config.toml
tie_word_embeddings = false
parallel_block = false
init = "normal"
init_std_o = 0.0
init_std_down = 0.0
max_steps = 3391
Each number is 500 + 25 x the weight over its row's rms, rounded and kept within 0 to 999. Layers, rows and columns count from 0. Numbers have three digits each. The size before them is the row's rms in percent of the matrix's.

# layer 8 attention key, 192x192, rms 0.141, rows 0-191, columns 32-63
093:517468526515493523500491485524434498513520510476484497535509486518538530470476487495506511470496
084:475496508505452503490467494470494496466496494507543524497480517491516505529527528488526510506492
093:501506488543487477497485492466474483520429510459497460526475452454498449485490507484506453480510
097:530528502484514541531499527517532513523485483478519538473473497484485470456479508454533496498534
082:469468505524492467518449512489470478508519524486506519483509535519514497520478518468532481506459
091:474459486520551506485505499516507508479514489527446479508531524515528510513483511494481490500495
098:485476454513483527506518455507521480518494505505501427477504481528484519503538479479505518553481
088:478486538498477465481492470505478473532456520475490498520491471490491505545471508505482527513488
100:534542470486492445539499531508479468483522463493483520521450466475492485534502529504510512421495
096:503518468541520486464520481491466493490461493470499503519505481499469495482521471541533466513459
088:486505503508481511504510503464522518504456503499489535465498474508479528504521523522522539542528
106:559556576491494496514491495508487474524521475548492504458475464493499506546476507470496539510509
097:512470517495491501465515502487464464492521518477518488477514550527536517507503483517494462491483
108:455508518506511445480519504513523523493450492495466470523479511494478505501536545506536513473534
100:487481460482491515437508504535536510471491473477522500498494527497495507500505483550520488497472
093:494471507511501502470509488495493485517519508518455468510501527504465515464487500506504492523454
091:558492543508553522540481503474437505521503490505486507518468468490494443507515479487487479529497
085:530491495466484504484460514497493562515460513477471488473497526503509518523459461567501482496491
099:500536510527504479518477528513513503509519517501453502534493470469496485501494487512484510497468
096:481513525513483462489481483500500479523455521438506485522532503517488495476539503478514470504459
086:504534477516489475533523490534534539499522541529499471499478478542496501475550542482518517514546
082:500515520486500459466482474536492479506502526475514530509490467499483499506543539481545458499505
089:486489486499485507495512514477483473524499483477505517480525501515493479487496535511590518415468
081:541479506507476506520524519537543499520499512498540536512485503509533487473513492498469516540509
093:543491489492504532529464480509532496470470528555543499529491481516527497475543469475473469536514
095:481539516520523486539510530507517543534529477510488509487505495489509444520495469505471471473477
090:475482537535520508541516499522478481550482514480484510505509455488495532486515462425478434511482
100:490523489455487481488540505528504534520510554531513507548429467482478518483490510493494469539546
091:524473470458515529465497566537497484478539485500473498507530496488501480481504535535484484490480
096:548467500522502464507506514520509508475490515479483451492502456518536517501464503496505485490544
089:484500520469510504462508494514495506487517490517485530484465532483497502501479491509491491500480
094:468464504533479466504494487511467492517505503496470504514490475475495484520502503466471470559464
089:519504511486511503515500517487456473508521449481482520502495464480517489549474529490468498512499
095:511502570522480480517485516503494496483483534528513494503494518488495505447506512498553474474488
101:524484504505500550499510476461570500480497458507546506491517438531467499430485496492506506482517
088:499459486472466508502526479493505494541462521534506525500506484511507510452506496516498492532496
101:496526531529500511546480493454531520531483527504479522547496478495466499527508516508500493526487
119:482537500504512444519519526514515546534474513537462488506461470476472532532497554506521524481519
087:495509540465521525501507460484504508476487486493504464512497536515529448495504461464505536529520
082:509461472497477463472468531505462484475510469490494501495517512500473501485526471540519508510470
099:504506514489482486509534480501506525488517484491520540501498531499508474536469491524495485504494
096:503546503476533481472502498486467530524522481494488489514498510460513475480462476518526464431498
095:493494474530535509516497497537464516481505445492515478518522483540536502514509531509508483465498
091:485493487540501530479501523488474526533516517515519485515420480494483519483482529502471492504500
096:452514529517501514535482497520502532522464487515533493534485498503515464486546504511497499533482
095:482535488510478471464512510507496497473504504506427537506467474485476485542505465489500528498500
093:509498491468489521504508538528534462491521493501517527500495512508474483507479528488463530498539
106:516456498469522460522506470502448473468505504480513492513514519513534488510507484516533506497480
097:505484536501504511507536469472489481491497479483494506533535507480501523497510458481514458485504
101:476570501499477453476537520481515480542471499530503500529468483491526494543521482473516564523492
089:516465471526487490517521505527571485482491490502523497487508493499495528490501470494477532477507
103:494552513504517451555531509490498488552491472515532494472506487483525475524497509475520496511535
101:482517480478517491512495549523516532535511532529553554516469526466506495489498533470536504472499
084:508510497491541478493531498476450491520517519529511485510462524464503480454490481480473510521509
108:498493421554468483478433516519482513510491460500453490486442513479527508552511497502488504544510
089:507521525497505504465481500472486465519459531528464468491490502462515488496540464503512473496573
094:496509560530491514516506496497540513530497486489444513516522497523504483490497494442490550527491
105:483521497499564540494500501470542535507498493495461420477490537491498508566509498519477499483489
101:485511503507498556509488501512487509486520503529485473502493514509538510510556511528488498516507
098:506491521518521556503476539530501525499521545496486468465477499562495470499532488507502510525492
099:496544548513485524509518510477499448495490488503459476502458442490515522535509519487519529466460
079:522497555501512503483478489511491502524469540551495534534544494495486473508494460451468490544515
097:482530503536505541513471500543511499516539516504463496536452460505461488476487521495500557501503
075:525507526452500476487492533519463515487461493529471512542500520519497471520507460514503503485538
111:479504514532537474504506482465483519474489505488491532503484464537481543532544513487519533494528
103:469500513500519483511481519476465517536527471529485497516514489485508522489465500515565496525474
106:504514460511504529508509496493512482468508518500507553529491494526494512449445534513508560462479
100:473488497471505483497531482466523540498476491524519496515541446498484478486500474501489495522485
104:501483497535493488525516527531490513533517487481514549507519503500486471463491500503513502520523
103:507472499516488517487482542535503511499548453551523525517515519522523493484468510494508505531497
105:497480497514502522480459512533512501487507475494517482523489493491538479496511487472488523476530
103:495494538451451513484525460457508490489544488500513506480501487494518477472504512468503506541503
102:489526470482483576510516530559497512505538474466458526454476493479485503501522504502539469468477
110:538453473498501520533476521506498513507530522489480513495511470459457478497483514494449529526514
113:470481461540513512508500501505507507481478495495543494505543489514507531451537492502503504479463
107:472503476502510488504471546510517504473504471503478465515490461529517495484510528516492501515511
114:492468528558485501547504454455538564512436501496546477502531518470492454473461476488499473477498
103:512499463470444509506485505477548499504514463567520477494447479479485515457465502546488480501518
095:514478458537538515479530509492583456482523515552523481484493477487518494459518526481487468459526
102:534485507467448479476508515496497487498519494527516512479557525487509488537504426482500490473515
110:498504502447493520539509486472463521483481503519475525506504504485529500527491493502518503445520
108:478478555448499507525519463485499500492477510480527491470515471491545512502512533460555538584516
100:503497516499487540516498522508490558484539507474535526492507508500495495515509525504515471515521
123:481489518513474533496479512498463518528455476500498515493496512489477484520532458553512470547488
122:516471498499482489521461517505514495515458443471518481514497478526504476516515510524469539481486
102:519515512508482473485495496509453496520506515526526472503509525501513502487555460478497452521470
102:532503474507539466467522499476458505487500502489518519532528479489529508506521516479490453438490
106:553450462526523501467493454477517522456485522477488492469499471495501542478512507480501463552491
110:496518479503504502477492503479444503524515506495500470496479563461497556497513469496517469488470
109:507482487563505514509524487499514487490471517512525497513513451527488515460515483461497476522507
104:536495533487483513495489489512473441480500540480506525483481522509499533474508501464547511484533
113:499532478483542436503538470485485471449474518500496520489526526481523479498506524495553490476524
103:480489486525506472505460471459482500487491471479513491488506485496488483542459508530528480532472
095:510513507486502505486488512523466517534482539507496520466488501526480498468514485543493521501461
093:514506513521489503533521528511514497515517485483508495520498466530489509524500499485453522519485
101:523512500456521544495530514467473499450520499499525490460505503488513535490479506474525496508448
107:452492538500484514494485515541495479454488529476511511488533557508510481515508507476512517514510
102:512493456475537531515521539535489505453527472536490517481490508530478488463478502514526492482511
108:485516581523500513510475462486507480489480499475471527498506429528498504530512519466506557504523
109:512502525487525481483551464503504483519501469468469489498511467461505481545485457484505502495474
113:514492493476527491520509479518490487527494503432510520516487483507495498514512492482505534469433
108:560519545522488507502510487475521523489500534515519493455464494495510516530531541459486494507531
110:497487456477519500485530506514493574524495548471521535449479522461472520534502533496493444500497
106:496511489501477507514520463481516536469508492497519479466514475501486516482505478504485502492459
100:489503489483537530501509492511513543502499517499507491461506592537498492510493489509495522485468
103:467485496480537475522527542510479457501486510484470516492566467487464504541506488505514471485437
107:484492517517501512517493492472495501492497525500517493536541521518528475450500477435516518494535
108:489553532529462551519508492483450513501496483545502515511481513493490537529489465526494528466519
103:527498497505517522508525519477516530476488498515518502506511481538514528482476470514488495521540
111:512483466478535537507505519458501520468516477538526443485487454490481470470478484542441465497535
102:535516537528504510511489509496542503480531498517523458489501539506512495460450501487467506468489
102:530478477523522557497524504450550532472507503479481523498502415500485500494462530451493502542489
120:515490533512468538486492516468530513508538505529499481508509517504502483513461492548512561497482
103:468491487508517478481561463466467483480504502501505464471510512466494536500525516524493502495508
124:570507539479509502459548456503470576536511479448495488485524512542538525519538487534460478494495
096:555491532555535480508501485473488528505491527498543494463495489512514515474506473492478500464527
122:467559491555526551514468476543542469508475540552495471514492503484502538516549532487460490500509
123:477537503460520546499525500507517531479526462474470514479475517510490498530526481523526523482504
099:494501526498517495535466542491511500506443503493525491502494445520474469487476472435485535506436
108:532492530484500497477487535518502481469526498534462490494509481472537510515504473497507496497491
100:497523509526494492481478493510551538468485468502517530499507504467468510479509472497535477457466
088:463509494515495497489517454505482470531507485518509433525532470504498536459511544482529481538499
116:532499541475547475537529510462488516547485522476492511453539464519482508518472479514489514520542
104:500496514500492460507515526479459493505480529524470509501452485483472505462489501489492467529560
106:505502566521514472467505517460500465482492507514510486510529495531512505487487517453499457487495
098:515473513517496520484483526494537511473459459472487504501493433488480544456492503512544549484504
099:517550531539490525532493510476496488521465492505527454499481514506477528535490490481514455460518
127:477466454487504525502465538503554517485491509516475480511487514519472518502471473512482516474483
101:538479527502533497486481510476512509500507455527532546494458502537498512479493515455483519509499
100:461527521531503548532526469476501493545522499495491460488478519453451464572495484532494540515482
102:570511446468526482501522479502548503531513463553495536498513513484509506498480510491506490421536
096:492465543517489525506506540461464489509478518497493536517480485500512495526486485486461483492448
113:537497456465500477497518474527473515459478502522513480555512485489544444497473530476531516486522
099:514485492485520484516473551499520461488492507486466504525504472528525455520513482490465496439505
094:507489531493495466525473495499521532500461504481509504520495497515517477477483443519488510540478
099:508492500462485526517469463522460474490534465481498433475500480481456538498540462497498543544494
089:458539479511497462517513491497489482529466535509488522530486499493484456512460480513506517485513
087:473499534508473482480502524516474486508472513462494522483505516500481485488522475524490531512514
097:492480503474477546531501502479474531510477515544494531546517520486504509528530501455488472530533
105:558522499443505493502465474510484472464521518531496512495502529502523480501466541497490511497513
098:510532500479532478502491515513512511485494509523451487498548472504438503521516548508491596500518
100:482496512557511493533457508446454513509477530479439507502494499519500519568505466514478466501521
109:536499542503496478489492462484403496502473505516509523502483564461491514450488522531477490473499
105:524550483524498506505527531502492477488528474449468494483509502487499472503522486524524485468525
102:521492534506489507460457456548485500465500518549515518492508512499469468496533513481513508517469
099:500508503518518505545479504479495522531489499501509512506484490512499483487491505517528538486509
122:523448469518510491478500513483501458525502436510463519443500510530526525520481493453510466521501
093:491496497542486501481510457500494510474488477516460512513505505480502485502457450467450446479547
098:460497505550530493491548481479544504514433525507483511487533471567514507513498463449469501489515
095:505514499471509473520505474506477437477469503503463486483502460468503536470526535512491554482495
093:477491480458508467506488473460480489493477500568522488511458455434510500565508512533510473511520
092:489539494526535497553496534517472479527528467525504541491497556518535497541468502503494512540484
091:506517504462500520469530478518507505487525532499508506513475498506542534502465447469514522524558
104:487507521500449486514475510518551462531452526483513497500514484511508491526495490482495487479490
095:522481514474510520490548488508471502520535505437452511506529533495498493493571513479523522510465
091:466496477507489519476524525480460509508490516489499513489507505485445529490483472513509509491536
109:502487502518463505498550518523495506506487498499502543500494537518536504492495463513549477557473
082:536469515516506478447471501527494483460531544504527493509525534492536498455455500537446470544489
097:524514502512510557483556524500530460501488524479479501534478491510517493493512485464519516511516
084:514521514458456481478509506531494545481489515486505471499497463521493503489474487494494520542505
097:501528494470466521545489504518536512515521511508482473493569516546492494502460487516453533521529
093:466509466490459503507515486487491528566521538496496522499468488487506501487538500502496470523498
098:462525489513512516464513528472536468550500463490476491504483504502567479540517460511502533501487
106:470516465506513452513528482502490500509518490506547485535506511435486479512499505536517414538512
110:492535474509507487491500457523539530487500490506494476476541543513511503502489511520513476555504
100:516528523497479434506488518538472509510539488478535502502493513524454478544491515519501527471505
098:509471490491496504507495504442492535533467506475487495534478488483481443493461511557505475502508
094:549479503495481525528498479505483522518473477537491495490511548481457553467511521489541480469520
105:487516493504486526441494512507491529536497536483488490472508530530536515459480451473518500512482
101:483501494490489551528529474512513531470492477523487494484503532508476477485495499484535530508475
095:527483492490486456489518519472554502496516545506493495519514503494529476454478505510476480491479
091:504511495496475494460536515503479489500514443456531536494499538528449492460480476521490517482485
100:507509514539498444506489446507508460492505505468490494494528444515493536463530546507514494507446
091:484521533479488502517528530507472464509499497471518507472509517509499509507500476503530496484532
095:520434533493485514495519466455473549525498515464464498504506478508451477503496530452526533550433
099:519544507525527464499464491496493478483506542510522490522512453538518504513475478513562499490511
091:501450473529541496534506480459521481494490571498500473522526534501512542496478500493478518484462
099:480514529506521485476525491533502500467481491492549485499508557508515533466496500522525543485473
099:497558476513524524465492477495488525500503469498452499539499502512483496529453488483516459473489
100:499470513454471511488497491443486510508487492531516457497457522471454472532532559539508450489445
086:520499515451483526483513507506547550475514485512471582465493540507467511495502500490557509470524
098:435516495480482459449538494518520481504514525489487548502513510505496496512537474530497489531464
106:543510545508501500472501486525490515501523499524502463533498507462514464511510546489491505500484
102:481512473523496431526482505454494502530464541516554512486464540512487522469489480501497504516510
091:506488514531529521502485510478508483491460510484525500549485428495500535485505504506483487506523
098:521465478553506553492466509474540502523496477517461505516476505552530521469489490510469523532499
095:535517508554488503462460518483509467515480495523572522476489525551504467519516498490501495491483
095:486489474497529498508493502454491487518455538516497501505477490499498506484513471453499518477446
098:503492467494523519507491545518468510519544452466474526499480493542471500525490460525504486501464
101:502474501533529466440512518528571522528515486524505511514509516484530524465441486469463549505482
111:510499544483515512502512498493449521491456503502466512548501529488429481497484490480507496532520
095:516502434507471482491479565515537491470539450515517481522476503540510500481488528552480539490500